{"rope_fraction": 0.25, "decay_shape": "linear", "doc_mask": true}
Each number is 500 + 50 x the weight over the matrix's rms, rounded and kept within 0 to 999. Layers, rows and columns count from 0. Numbers have three digits each.

# v: layer 4 attention value, 128x128, rms 0.146, rows 105-127, columns 0-127
# o: layer 4 attention output (transposed), 128x128, rms 0.595, rows 105-127, columns 0-127
# gate: layer 4 MLP gate, 512x128, rms 0.373, rows 0-19, columns 0-127
# up: layer 4 MLP up, 512x128, rms 0.399, rows 0-19, columns 0-127
# down: layer 4 MLP down (transposed), 512x128, rms 0.178, rows 0-18, columns 0-127
v105:524523493565479539453469395593485459489577495568513463499451502530545543465541523558479480522500500528472554432499553512465548466559419574543487440580521440505561501540474526517503482486458448464473541492442549485530542525540508472496554565441506563535498483437553475426491528486534461480444560561475510543484424526431485539481493506554496476485549503490523497533570522451500520516594
o105:498517510527507453544512504481514532535452472470544484470510488518457451529476478462553443524517489488515481522466461536534480498488482431485511502412494464517516481561513463500491526484487581524523439472574487492493489519492462506539447461524509445468500495457515525516526454537448566570492454499515470504540529426496490492518488498427481525524475455540501477510558484497490551477484
v106:470559543396518569533557470559508538499496480521467501508466531529444413463570432430454493485534529493539440462424536428501419553520500482499524557584469511406486482423519503506529621473494487471476470524547495493530469507473448549464544434437507481539528495601487553461524509493538478545416479446568528472466484516536572549576470485518467497607439553449560473529461497572414473491420
o106:507492466481508449514460508518513426460512537454473501499508421454473526490475534480477508507459516566462522485526535540481518465487524455540458499458508515515472512492508476472459481544596512474465516573516548514469566465499473504486508492542559541410528511438513502527513478478458493424493537469495530490570554544471504509454515468516497489450511490530506566473517503505534481509520
v107:539563479543448460505536488497448448524440504436503579538481491500540561483510556539555464583522564470565500542511472600503531464433529535463503445513497482491488499573531471501506492537475512541507478448506491490453502524501567460494576555510491584540521460500462509474480569552517611476490456488465481529435461493434442563530495444476458452436526484539521534488460505544515496444503
o107:525545550496517524479508514485527556486580471499481520505485549464522462533485455406510535521476442463441502495514507405525488512526438549495502512529466545480443511513514525528545528477464496535513504515453481470492492582462503537529490446512430466501440556540514476495450467472453440480492503502504562431514543491505501512471520529462510510591546481501455417479519486429459555546518
v108:565535524432491531445539476568469509500550439574478571425449504409458539461549453452479422507473437526476514557467461552522455535534534469477471432512487557508484452556459501558581537459547510489544553531541584541470480552525461453525428523453475566577435496527504547508507589485521493489498518431380484558476500435483515511446498476482620534403593535532489527448550535454572498517521
o108:533478466562508491497534486499597497458556530491596500536462455530492470534514512504524511499491540439545552478518509512485507518455504478515481546511443485510568480527460540497478499527472488445471499453475526485527547461500522505451568496538509497482477418433483501503469505482466447532487517502511499500527511470534524448503416577523462444602451445474480470534505465463445497504524
v109:480507579461517513416485429512582514512477515467504450506583533513400470520448422525497568513521541495504582562553562521518467493483558424539504507469562496456478474566533474578531563478488518497466465497495541486514477427460524518521503400466501471565502589517520516462569512422518507506542528458457623500485545379480399494530539468571521540441477508501531481488483481485488536550494
o109:543457489487487547545459501477486525534517528545498493514473495495577546451484494461498487507486512529470468539528471507494495506484512521518489497542487510494527497487479517485465443512506438481494546515504577478492533474533531486494472556565510505421522497460539501515436530481510537535465500518506395505566529558502530510464442551550540478486540514525427525526478501553556477489514
v110:573407482579448506413446424603533467574403499503550461534507521540505474571469520565444530528502569485526455462506470547563526493458473556539418495450475491507586529579494462535515425570424513535471511475559521478525533468572545568485533445551534453615521423412459519368444536505479519498470461483482525488450515464459396491475506506544554469479521471563477579584534515443571608576492
o110:511585555447542498484516457463508453548522476511540578507499570505528460523479515496501411503491435460513502551502507490490524471509493493480511544547490470557491470454482496489489491460507465446506528452446526508558474576490557476518434542494510513455456528484517395599507494490501504540527478496488470471506552495467520540547465556460515608460494493505513419459490385505473487512475
v111:523526516515517513498530482510548486598473465499480477539549478456503482469485477526553461521525506491454561519477498507469555428455453548506444515475503560498481535539523437530493505529486541501516554410472473499480523511555494492450479519478555451479486550401523574498536532535487446499538482490401420496528480547532513568539489464511506465493470479564554448519506455587521559508505
o111:503494551481475498513474509506463515464516508471514480482476520511495473543480551479499539447458561516509487494530499442490481478477520451465531466528495460483506516471513512441473579523486486503466485540542541531501458505466536448491508504511535509441472470546572485552525503460479547460473508447532532463531485476512477476518508563492513547509525505477496505509479533445488502493485
v112:512495511536481482444475476517466499567514535476531433482572503543525505556514477505523466436508512522501564480533439604540498398526490600529456487471492452529574467504474429484553471500506571475473485506448505554520536510526552481463455441598466467500559427475501455449489485561474510484477554448457498463476513517447467488566488491535536488480494509548494485490552534417515505495568
o112:492488476506535496467502530459490516501493507492458578514490520453554518491517517489532506498512434465518501519502467453498530522443498470506477468536475498479472552547502538530482473479471423531523538484520486465512433534430454527496524529405526559516409514542531497519587512506480462512553442547542493508474509498503487503475515532498554558495519469477483553498457509559544515527465
v113:547563475581450602551533519545452562527525489446558556513550428442514491558514481490521559496543554504479478506464521542474548447452557476441414546457464490460565468495426516466498569490470534509514438473477507502544543446543549496522399521521451578498507435504473548596465501522420467449529450442515478484511503622451478513550569504503478551504532490525432510503525438478417500499563
o113:517490544451549482469494507380514451484541533550415597461450509491438469472471519528487442473494496517515527515507424493476485554498512501505504502496534506546453509507559483478530505506543537478476540538524457502472476566481489505501563532479462465488421562503500466451519516504540465541543458507468527471447485484518481489498454504511481462496519500482509471554489553514549487473453
v114:481509497481504575514604492462449500557456508421441489483468444496410448531509502458509568547515531496481431459466504522454501515518475448434555537476562534492388536440429491464469520496463524524529557524554480500498520465540462519485465438583398484490520438496526552583498465449501430540492446473521590433520520542418495550511510482507521507533458561525579482534510526522524446440439
o114:498549525492527452495451564459537488434528511494458457519547489484517530471579506434518474464494515495481552497494520490572477458475571527586469501509502516485508452490612512490498502548579480519441458553507521460498467539462569521519499485497556502510475593511437465448500512492498515386465529485522463459503422541509534495522525495505476489506523534515530551526513437502451484497524
v115:535562536481477458500437521509481500428445545449541449431499542410554538479426481581440453493473518525475445546535557419466475464490481482490490512496534565478502508492510511443440381652522513459465535532513513470423459529505465491520551406443541433463541483592452459471527472514528542500526516507505513528493578544587571554443479487489452420587590534493545463454495479535467460464451
o115:417457482572578533505535503542513562518543483481487525492513408514563451568518492478579589518502518519463487485489506553492506449443450560484495450501505426456521552497502402545474558502537468539463496457459433528494507514449536490490511538515464528456498528413536457483561549480469535491452527427435542508525452492464471467498508474526503614519505493486486490492497543476550527490523
v116:484440538522504559498538437546488529560526552604503583451471505479535453481573500426485528508536565481564535550527530574473490513569534475459469457462475540461563496531473539431629531490533548508501470425446523471555482469466426546506492517465510568591471518551428529460574516505529530471500515522503511564480537496493521449519496470511473543511555438584552471523524566490477532461516
o116:530543465503531412445540514440495544501509519493480488450526495496500480561438534539529495490474493498487501504487490456495544489480442522505534474530495445522448467512494503458441482509529517477495495517549508475443513484526538463512495491513479440483524450455533521516439510420494445530520460468502476448495492485479545507480490544476525444556482515442469543502508505524502507535435
v117:473433493468533443540504483532534448576553524579430469467462532514545430447444502543524556497455468491517464546535517519506546525448485510432493536456518487456519515531508464568544522507520558412467502432538436510531602484453514535488528532505488518521414423522569586483466437578478495490496485503478465456472484527494470507540466444595555510515429414487519558525517581530548535489488
o117:586531547488478538493552474382463497508429498456534497523536476526430516523493499477482465533471524534522564503496519428519444490510518457551497458467439527507469469547497548491476459481518455551550481514449495466424470481507483449482465506492562537502532547423477507567511521475531512529540502525531481488508468541464478490514543517493447511527484517537518464499428480427509436527557
v118:550606526374502471440549544430485546415461488483473426531581548487486473489479532485521539484561472446531476528489457533437504497486484489490517525548591602479431449437556528481523463486549481472503473482532490579503461480458446449550548432483570496438563466482542555478499450540479386518487525547440505462569540467507532484556514453406401498550514575376522453493496488463535466483488
o118:419433540587513568480494464514510480499585522502446438464469488452485586470506518518534542522436504561450522477506536458519459451493523460548548504436444444453563512547440467544459489500550473518517526499513473454468566506543525499476477512503485516569458535578513493518508503463479532497512489487484466535538441510464465500501497492570558467469493448562500512484550526606493472491509
v119:578486531512504552496533572480484564467554500503492556567466406454448531441607505524551447500447502443533486519399489515457468504465496505447504472454495520506476495563483549529500496533499453543462518499451368497520506539519548538506456591543508515458478462455480494466495471480486416395429466496500492489442498485473519570471533503474442470533470492527561605521440436535385526500447
o119:494551460524498442516471536525529453512510461476450526482489544562535479554474513447480519492554486545493498437500478518521487504555503492503516591553507511510467493459552487502515570524507539493534500526482530461506498424498517477504528513498490478527523486562432491434510472507442543526539521512493511482492459478505506538490495522482505489502499475545489498489534448453488520463559
v120:463475473593442575572465471496463433523580467459563556502495485454508408448512500460496471451520504465504567524475476537430483527539475524482481562464479443503604510573489505601476465500442566506503564496523566421515560526520501434437416476566484505467464478434523527561526499498435566424508528505579525494481470503450511494504498531420456558438478449564397456481487487513505457615617
o120:507520518463564450483525485485501551529462546541464449472523455518458488569471539539552527499508480463513437444533465517516512455482464463471513461498480539529455504502533519429533510495462516480499505467462514521515405438433460486492492533469541455451514494575565445512481554549501482520477482474483486531479539489492428547478473447505527428473546550479575491559483532497503539494442
v121:445506452546525529450559545496436556509492489553485580460530552567466558522547478436432558506518493485404503542557459540517510546527472493475510458501449515507562464562449523455509515475532518494544537510478510498490529529572549460495528433544465612491550522539496526456468569455479466403555469575454485560405508543446516564541573480393560501476516506565489401536443530493510545476497
o121:484456567495485552463503529512567500443505498494429489512470510466553498496513573499512418500521474449568516521482504509441509490518461541487494509482512486438455477483528508525520527479460512442511480514499457453490485471506473511519504559490485459504417474549414489486482495506478469599485485450472508440452467457496493500458501544511495517563493494474536542462594478474503468550488
v122:466429471565525454474509444545520529545496464580470469561506504472501506576520542526502483478504457554518479479554470576472501402573472552450517490531562455480518551551476407490586456557510520534472482517431489507460488478535515584459530573461572504625526410519525552503406547503474519501536523535484457521479491520443501478474535549594504580521484452526506442549473589457417546521558
o122:502562517514518534507504501456434501544525490422537495452457489496509494458465459465543450478517532435502522517483463396512515499485475511491520492474463510456445494504533522497424525415470527509551488492564471448505510521513438413513476433447460492511466510475515455534574522482475488485485513488463481497474512502512531540534451478448454518485468507444481540463504493531528470441515
v123:502465519447492472462441489562490476497534503501552510499531562550501521468443516509436508526474578517481511471520559461430570516453504495484478469466472528518588510438482460572518519436574389435429562461463484456486553504570476464490449395451529508406466450549545511492513515468523533506537473559479527556522545596478475511534569440513542496443538518550561470444609472505507503470487
o123:449487548546486538550485521474497523525475566468448456523462499491526473571448481540460513471538495563494463522459496566492436425526512557489520451488580485483467508532471467473480460489453554471490403506488522548490493502470492450481517588472553466562521517403465540520510513513475506571504477519453451464514528496419537477503463545545475561557524449501454522510435547476453523465524
v124:568557482439525532451457455442490524489464463473465506462458503454482501506442515530506534543499527532444532505489535421512589495501494552533520452536577428501466442540495505467566572542545468506557479481509459513473582467480628562502593525510469557568484590462502468422480453504487428489485530443476542479486430476537552470563486516536543465565499507457610485571498469477436532536488
o124:491480497519512503556539527527554466468473469493518460537504496564495519457597547462496439503480508588494472551489487543446478533496516425488544545495480556485473573536571453514453513512513493545490514528482530466504451494531455531498514484473505480465489490465493494502489507450528471449556506483515514486521501473530504569466499497495462539498528514499510491499541488504588444459504
v125:450497517496551439541502510508425561418479454505508495568523487565423496422493498536454545529466512448473525456505486521473513472479535538524490495551474403444430522536531474476481481446548508540521465498564482486485605448513579456521516450444467433559546418484540573469420528513529475549554515522551477437510469513484479576525482510419491513434444489473518483446487536491452561434412
o125:453489520487496536536489546513502438573531573481492480477510547458545552522522548530543421465541455583480479509475534493479488508492441469471537512510506596518548480482486531516496563494495516491479497518487499486527495512505474505504512520534482476507501571487471460472506486549416505501464527548483513530451529519478527489506592498554521531492527509497526510507513460494516508514501
v126:532476549441390505439593572590482535544558470461521497497465547531542492491478479520467489519466482501496447508511476496541519523531505505484575524474473502467582443526542607537550518505513483550519550498473498501429482501561523443525531396442501533496450484545443480463499436511497494505467435536472517490479497479534542576458431430443494446561590470432566461548517511503439396574530
o126:453505477519562559470443486472547553441495523522508518477566498500458468544475491461467479539514483522466496501476527518459498498540508468528529488498546484485484503486475422530457493476482484498473459510512551518527554510499478572489499527564490538438549522544521514517497518500521502534514515474468547540526486523435464493548523526502492515504445490553409475496544492485508518482512
v127:468449415448484561529542515403508501465478504388464430451587534484557478436495526483552544483482555479482470487479500551536505561471548444427503492523453410547491503467546569400602451529504580482483495546456516489478492508500498478556478436571493501417433515492480525491488485510491493489551480515575577382454499453536490497501508475448488456539454445589484560438467504488509405585494
o127:532574555566509507557499525506441503481550475542458535521474465467521540471546456496538511555472444502472515579547517526514458499511483478558568568465550535468497474518505515486425489494475384481486472469525499509471419465525498592548523524564463499567534469573463521457474516478504434496475517477517508559540479481565507505496539473509471516417481569429542500576474520569534504488523
gate0:502513557503403514488515445525466507460513581570471470478509520462523449570454487471487593559498496456578483485549493445477568520419525577459487482561489411537542433507553504480533468525545468520482536471541543556451473498496431473503487495469522557533576468556406534461393520447509472547550532479385467456509504513380446453565504400455515514560549412489562527597407509539503509445573
up0:472513484500508538461519525598518509518518533510503561509405560449537464571534513482525592489586375548559426461456532490543528619458516495472466525442488476493572516468433496513523510427500465566508502506487401506436516497525453468532573492520443506446512508548492460513443542471508598526489427562525523521498509531632566485471558512458518516459411520437510515520405495468526508477444
down0:449507471457437459471472436402440584461500507498489435487492461552494478525447502506504568520463577509456505516470516529500537517519524565447595507499487457528447537466472526512446553500472551554510544483472530494514533518491534538496408508489541551479512402410633517458507566558496541474466525477504453471428465485545525524546367445487469593443515442581461484480573500482429462521476
gate1:469467465430524565517473479522515539406477469437524514504520394468485419550508497547478549453573457452536426502576492551578472422463504569476520450454582488456516462481586557427589463421464488480517547408516433491548556481493524637452495580502536571572490493538605585538391481458486473459583373535480593525424559478490495373500529556509506519513420541491509454455483489445490475463525
up1:426578433500501434494495462455456535435587485473404511432584512506470440494480497424440581429533495507457560427488517488450539548551589553542475518556494468448447499439396510482478479479545491422585471454494548470437574470593514583540527567510450486548526537485534451588501420545423514515448528388523474488527465462524546418432433500624550563495418578464469452505511586468495480466473
down1:563573524533502546452549475514532616508375498497462397446432525540547568506468480463526576511467542501510525540486549531547495515566489533410482507557499516595487494517422505425449552464393526508543483473545454558469546545596432462504455454510572571468495559461462459461450605606579457462508494512483477526430528422494473551563435463513494512461553524459611508498514451504494556587459
gate2:493488531537593540512546545482525569464549487575458560459505448579480511607496612524500464524596486437483498492468516499480485540513505566598641482522488488443499489470561453524481579508542503542452522471459437514521470569525518503554490557411508460459476575497389435418521464500446436601469500451474374477554535487508570549440551504473459516472402482501443501509495403530557594569489
up2:504547538488474536532493477640548548451570513542513508548525520446474525528623422558514535553497468561585527511449567548520541526510491465414504503577531483435399559501576493525374658505500394527548537587474441479505492567431528491501504537558431500457464513472523505446437508554547461523598521532446397592606387451480515468550512577577538541511479563521536463463570539558599466489521
down2:533476536557463477535374480468523416494434495496541441438456493490482499406529555478487512438478525493563558556568489473489463504473415496482388568526518418496556515483505623464516486448551485535506569375522500448522454448603469436499440507579546562503546472470516516512466464480471500472529505603582604574475460497515407548599546540472455514495492484555543483455481463415471411542414
gate3:479465588594507496477521467507512475472492504452501549501484429496485451449543473448564500500441440519453570485480575443544500573473509486504556469455559515426490375588461583501492568487535405471396530392548490499538445650550624534479507530483463488508496515535404436499561468464427538461483534415496458573491504605485471403540494489596459564480482538485469546548479514615492419458426
up3:432540451552564475490600532402532632557563449493585484473524382580461483421481506497474461464499467504405425450427412474585505433516447480460515564594510576524481525470573444497578490484505556497484578511451516526609515603463408469420434392495516515544421437558471541521504445603543460492534552516459532514505446503504540418418440450546510470550500541478505464521476486507513399605630
down3:564442526495450463614468441454620410410438541561493515556488499514537527546522578497481557543531513440504473434561491457559575465496478566511473489518474505563549547494498508486478435591520430538485517482490584536512517548466555511539486603444515490579482542500583534418505605442551512553509390598446385460484547489517582549572460492451494532520510519518583492503508530473531552412386
gate4:587522527590557420489562557540478420534490574499515505524495497480556347489451514483558461456480471496425657563547556422435470538532415487531454408444469494509507491625473586446572441489504477455469507437460495539474418458529453401527531515468506516537502520530488485454536583507512547519575491512516513577525505475525542507551446359451491570505544452432613579523490580538482541546460
up4:539442382493534544494502543587606594531548443495496470597533488471481556469583518491464485497547574517536514506464481456496483532457461473573460584576530463559438572541477437526443561547554543471537383471524573555507522500511465539433531459543419492510501438421441569461415454522471447488426547442463532489498533415517493491499571506504461390462458462529462462494318453544516490435563
down4:553529529514426402485506464471399425439502612504418545591456543421487501461439556479470462565474445503471481468508473500447535464478506492508524411530411517504611531529468528520464473515517601505472568527578424491485533442461481482499433529504478523527462419569553400504414559469457540545567436517483595473402548581521424497508480442498551514459514432450453495519476508490517516598471
gate5:492489525431416505546575540477532467371400522484502432482470504532557460518529576458440531460626521566587466445522535403488548540460561507480564536503445551492529476504507435463652486494543447456558500483490474498547541472489570485398471556509561492541549560521480478573489437412481541471533564514472414530485512465481524445457459577448451537518551488539512608518524463545488474523497
up5:554603425426551492434478511553439535592480595432527549518511502564450520455444554441513436532480493416535440433524501473434495461456409512528531328581555505566512469468450526437506541466516535514570626501514526566530536552474503557525383507410539502557439504586535421484547611424567445477421537477582491473494473435484608459390520519520459462533490502524565456485465592486555465417438
down5:589562399491443444595424490561479556534524397517449568587527508462566580481630510602387533443580579515470460542572427576594481459617478512511579463487542549529435476519502473475551518506557510485468503537561537469509401499459502491423446492508450438566587478434485407437507505475599498560560470447485462455601476551508493460603471405495597473544478490499448527534479460548482464507570
gate6:418535548354526544404464473619438397512484456456420488459518549495532462546475622551571460520371496461533618404531514479503538516513480542510532515525409479548497466504511566501495433566574452542509588553463559484431469486559505473494449618522501506482490543646494628509504510523452587507434509558508505509489418490485506470553544461525543542546451457461461480497559442536454558427552
up6:646522464574453528490561555489504539475480503602497470399474557516539571534459459523513490501519510505470468566458413524492510516524541571463505348399506491585567528528449495435628530554473443432422446497574546451513563464475477577555518446578414498605436519390394438467509530468605527511477514403448584481545472558441472546453488465468513462516572500448557460592518509543462534542419
down6:495512406552532472545592561550515469572576525482527469430602583491461446555524487567488463548494469432604569530529425508478433461464459527501617458544530623574513453468530535414499512485503540473419483442437578570580460554437566480408526441431573490431539448526442529532501499521492510593479502389584508482517499508505439565505558530437509446414442576458548554491483424561497528508508
gate7:456471485474458522507463572501436463545547507423442343538492541557479584573551548522551532415544560399448578498507582419540518488383502370553473565409536583507523451524588509512473418394363452438520514571547554471500559426489507445487467429469521498499585464602555501573535412472584566503491574582493412554489498602496486479569492512546510394479420417485439532428499530495436474534523
up7:526620524433487497524499517435435556496491515429530531477507544469446577494506497534493549498476607468479514479420540397556498474463540493545513485490453534529402369494514577367440452347388444496522535624462495373467561466521413528501504421564524620482599498500388481521454490521523577494530544496470489524487594423428543503565619411456488544435426565304417480535511448560525487494554
down7:467426534425441553473504512525472461564524536481465404424547529562548562533569524495491414435623504532509488489492559522543471608489474525483476551412489647470596524490614522662439596423442579471546474504581588474481458457505502470416351473438592483401546598498580538562537421460501580504425525487531374514511438561561442483454388554523628388557442452556495539489512532451482450562464
gate8:497522525531558466568479424522482590551466552543488580546419572427484462478535460440507458426581417519582540387496458508518561523472554591512470563478542475485508526516539474465410485562475540468456591524520436484462432524419539479534478425520506484462522470463443466505653499433472473556538446533477496551602559451454488435453501446482540549448567461497437544484565502467460563481506
up8:513544510445522488526537567527448531589474502591507583522522507455598448443533444501567531451463496463522598456445462486558458446489503541492479473498590412433556558393559546552429477485514498394518599533497453491475405515501586513495488477498519428454511495448455560495516496446526468512557491494509541500546520513498568451519510400501548488559619510465529537513424517464515580459480
down8:524516426491576456575513417479513461503496439562482526538480481540488461503466482358488470505518523524486545429502462470452514543439470442508473593522497529595460488523456612464456532596514512481508543598494539433500529479547498462464533533484405580497495420564483431534482414455531513385545512445485498508569518447486535575515527494479412493400437481514584567554514497505459526526540
gate9:469549576462487480472539447467516578557532562483464482539592542409495477556482499504485522499501422450494352508563461457515454459537505527496463485458503554596561552459516460533547484477421446491514495473536536484566436510443570502500537484476491437464460590657449506453441496525549551550536521511463605481509583458425434446508482463510541518568530419444479618478435526564401548574476
up9:507500587515432458413530507475486648577502536515515486463496570428497523541513504526534580461559400484482459487515363510627540477468485484452469541433513499485537521502556501551536510448436517487459488556523527537568416588481466452536474433525553506441489537557522482421508540572636430578572509597485513525464567510395396492543549483528482523579633494478583542504476506550431521507466
down9:492505415561516531543527509534581383460453362482501480477525448504513452480487520510522427486488509503523525481539497517451524590497501479572560555453458524471473474424557446471440460486553515425479507478499467492496541469480467497443536569489503549470461525518461502489531512396399488512467470479535522509503474422533462538529466530486552506414471489490454549580479502460488447475519
gate10:534501467555542460509480553521449482496546478495538500524466470510539427517518464463531580522570511523557537537446463563509505442534458549556453592461527538514444516502562569477560488507483461471582465471498470514482457476510439506610461471478393461496561545458534475501529463468612449512578539435573519494526557557466540512607422538549500463498509497546468445539469598596468554444505
up10:521400470561454546484427416466518514485453499485455591553546546434514511491477525530517466459482487534490502570507498524503574528519439524519522493506461466591510558516474543593570541532400505560420550500533423498509592468457533518524534491537413525504504541571568519519466535518479380571507497429451515517562509477464538572533582462443468507518520518477598545471540505459489467480499
down10:556562470479571486441563560536486555529493449450476554516499469472389472567540480419535482486537447561525485507545484473539451539471539461591473542468502546472517516480565451408535469528480410448524468452449491447477467456447564407555444526594488515475546497540442409505488455534626495534493496466555456522491570533495454518559468540544474520517424557467512378505519588588504504602481
gate11:526532492529509506402584578469591519466445501548546497495450492516512470532542554510508427460542485601566481539548507442503486480542587510547453516535418511460408527450504463418511457442556487475506497537570558547448545553543560541519398443469560591473479502615558436445414469515554450570523563530380538475486469469468590528510531478539493540546471445535524456477397439549449408484534
up11:576477515415577501543437413501590429526464577421547549504451504472578453493547480473538475522433437425597509564429413473531453593464487522624544444533557620558497443504475582516484591508566557560510483440531434528553486488492425553605527583439464442475446509536494478477501551400436450478488503506524484492582553485494523489430527462555543493460511471486464558519476413465519502521513
down11:554545450504526486580492574458578476515464605506562446527492540490506502567531523518554486478511443506471537416558479471447407417504546560525497521498464561568536480519564547508493453561467417533446589535571594470588538449457558469402464529564589414430554433498544421487582508547457558534517480412438506554506473447541498459538482481502492598553469503472506447499578535582431501533472
gate12:480521478495523534437498571434470478439575493425499501503422578492578528429433481530519397497488490389514580437534438452524487563533418566548452610502422575535496449516544607462534461486452483366569426505446481580512470487492435377561513490498517574485537533527533495465513470631545443563476564507574561478535529524487427416491550573514558516491478501510447529482497482486508408493547
up12:424493461421453510462483539543563519542520467493495443554510473445461531489564556519502540533543564503447565505445473548438538476451579534541495528508478494471529470510574533505510498582518425607440477508494567477604539491560549527514501485528505396507482530416471484467562466478665487543544543541502536451493553530504435487480614509584505437501576528435484436486476470474513493522501
down12:505479528501436571526473457515591419460550531491421452512442508543501469502515404515506588530430482469465564439480494498501511508568594466547515448532468473502501506542458498531478503548505503509525519480458503512491407406454547470591469517473456547467484507618477409577430482438448480419481420509453462476492477531468495447438497488450448437545473561597479426597411541509532447590446
gate13:454544542480550522533500428491448648399509460558520524499554475505493456598566483522543520421457572607427528538494511508536484443524495577529533519461423489466472488552535578540527512521465414553447457528511417403495500439485419506498476572572479394495538556571610540435527451450519510516564498498503521419515415514462537397559425587447455502546524573523453491615414571513429486462542
up13:494600477492569423489574425464517588559522499605534522468494485509527429466521504463500501447427462568619497479616437457458460492464525440508492521419450529417434485516423495452513500578535560487522586508490566491532483471473497511545519503528485464497384495549440356443499442541482506492389466517504577576579503516466565433495541474533480503513537567489502518459426509471463455487470
down13:454471478570506532547383523579527477415603495439497582549495510454421434472470451421544519530514516514501528552530636469532539502509519480427520579482504490446491510607536484482422547453483446529533476470517527491488550495538524600496516422409548459481530497517584466478417485531518495575532450443483409675447500498580465512499462449500475538528516446475557476470578451485477533571514
gate14:482520556527465497521488492533540533546485533563507549539443423537491498560478492547560517486550489494414560541547559501526431456415431490455553465553496587503420357590509503579538569459520529421485491556482499547518507420429548473513461483496518538487498496438525552489530550531495481387495519575482492475561511575517477567465511467399467540530519529524549458506371542473393536464540
up14:499451436571518491432520463475497458510490410429515464544453464479499468504545446536476489514532522546561454547519511500533482460444502414537357514490570430550480539549551462464504544464512543458590505544590468524510502488544538467434581482506531533527436538493479564484562502552540574562556538443532561583558543511498504466499513451530538545452468506568474503478569518475497483520528
down14:511509532514524519502502599452498454538401482485503474433422514401517508501429508564588475506522430485569484526523481478530493486501499517448548469453459565511477344477509478516430518466495479514442506520502482531526468456484470460524384491489463467515487437460456520501506528470545466445445563558558437577546452639472573628500498427458504509488526505392448511575510580531446498487562
gate15:535457546516522461552427485408416505582564459526499457517488486493512497442469495422580495476460559481506554447504480464478515523463483509485554531486498551546430437490472510466555408532483567466604473549577514425439424426547576458459523416453519491620483418347487474470500418529454465451566436453494514528514501444508457532521485570485460500514563526455478585559490451531515535441525
up15:531487585503461493461483505478402541542506499538549389492514532518493633507546538595418547506453515557504468486499583519467457464455529517611557467503437514473488474538435391461473502523473414597439465492557474467454536553529553499550535497486498514483475560569467531558452546461535477555418457549439482518540472501504567446520526490498502405418525612508428470572504530488522453566495
down15:482516456480479480508546499586555477518433454452516528516541584466484507557506494487484457505502426438492562565535526511489495531507464484533488485548535454546585473497504563594466393461421477530481469441440493514514580491474522515564516452559430570442464521601417525504485529475494563565505491521421514496486570504456545415442534541587554473539474531453500480522432517559478512554444
gate16:531471530556521493492473458510491479403537528405464463551518558555528473420493471498492528485514450574446559500498324452470556515493557441594581584520462515476425459538509411514390454521482535516481545484445576393535487488524572538539473485597446502519537501543509502530443558411561543552577522484465532455533534510479487512557430521492516537595474537528562469501564446517507625411472
up16:450466445489520442567601522529527542525498550535582496613476435498547455478474454503516537549478510474481538519511501483618532500487503511529549560501568605509500402597488477503433459487425502478479488455539451502484560623557485534473403587488529560607514473570553430455464407492548519448433480448577540618534500468510560557513455475393520504540473573484516474478527540459537588518458
down16:498512453503512502560568514456542492547491535598418585484511490487586505493566514566609548543383513554547552517508500439576500526384551532615499498450551416569517623479430468420567555548519519481534511516473538434537477418440475457480486577485485448444507447559495488492544482547455510493516421526418503506421452473411484535478565575457479478511576480530435443552460524449490466466625
gate17:454425510559547437500439545393513546451559511514524553478476550408503492539534485512584515512446503523382403499503551389551501439467501562458576521467502564546410378499577549492445459521540387446390494563480522512434512475515529504563512488580596495548500517483586486498488525500519565506528460478465569468518542499522514492498535424557544440509498535520575380581498534481474514548559
up17:507514570508446483554550496474554463587530494381470447456534521455414436548395539536537396477460628584534492501462531558500384516584464526499519467509556498458501434576435466562474475434473592472494582483477417472538538499531432448510557589475487430459537522525593546427498466437437467523501416518504433475516529591457460533490461539540536520477508493467376504481475494519483452482471
down17:531636439621519491533510509499503452573513502460587527492593446478465431478493436554489577404477534409487529595497480485535434627437508490542440510468467445516450472411459381602484470448523453483485591514495528578605491480591584545508436539514363544491458491609522573463596511427496475546508536531523478505505487527508531447533432423494531524479483514500556512568499464587508515533460
gate18:425468447413511497525449547601525455457527447537485353470472462499422455569474496602497506494542539460527540469493539556476487613504482575475523594521402482470516441391469554500449486511464537397488484553477503596457453468563522493408504526519585435570508539526479460440472420487564634606473490431518521529532533553484504403538513463528515494602471425491494532446538445480490511566500
up18:481471506420460516566455523562443508419481515463426360508503486529375573467505467446474425464548471501509452537549551445446605504431515461523485561570480491465452518412592559511428501446526474424608472590543503514406593506497608579546456412476605441519459533526557547573496550478533584574538463418547427469487545527562439522485472548480544481457399496552471627479484515466480434442463
down18:480470488472551496457524438576450567454609470509504480511531427450446483405418425556522469496503502464430559530545511416449529516537443484583514506490478498415492541627448491539434553543458474516422555444494575544490479450547548498564462459440592488579443607410443498407482438459481501450527540449534496442539492424483558512330391460514545538484488569544455537499487486494458569415442
gate19:527561472549598501507483547514564500609515465563559467456512524486488399588417507590545504473546429434528463580520517499536506587537507501526504479547466405484458531608602476515479510424527589555509570547498448524511447549512480487509434566448483449593414500418498498524530436605538497543563391498375577498355433450519526521467532511463535459450614497449487439494489466498596438482536
up19:561509533512474445447404475455543517518513466444501516471455520507429529492495507541522550501475435587482453523602641564592438491506511444582517436495428495474583497510562502530581421438453467555518565477517440582452497559461491478557492543501511393437455538525574527554535575458509502511565461438489532474589503489529545518545577495501471549515527481494588419485551571478577543493580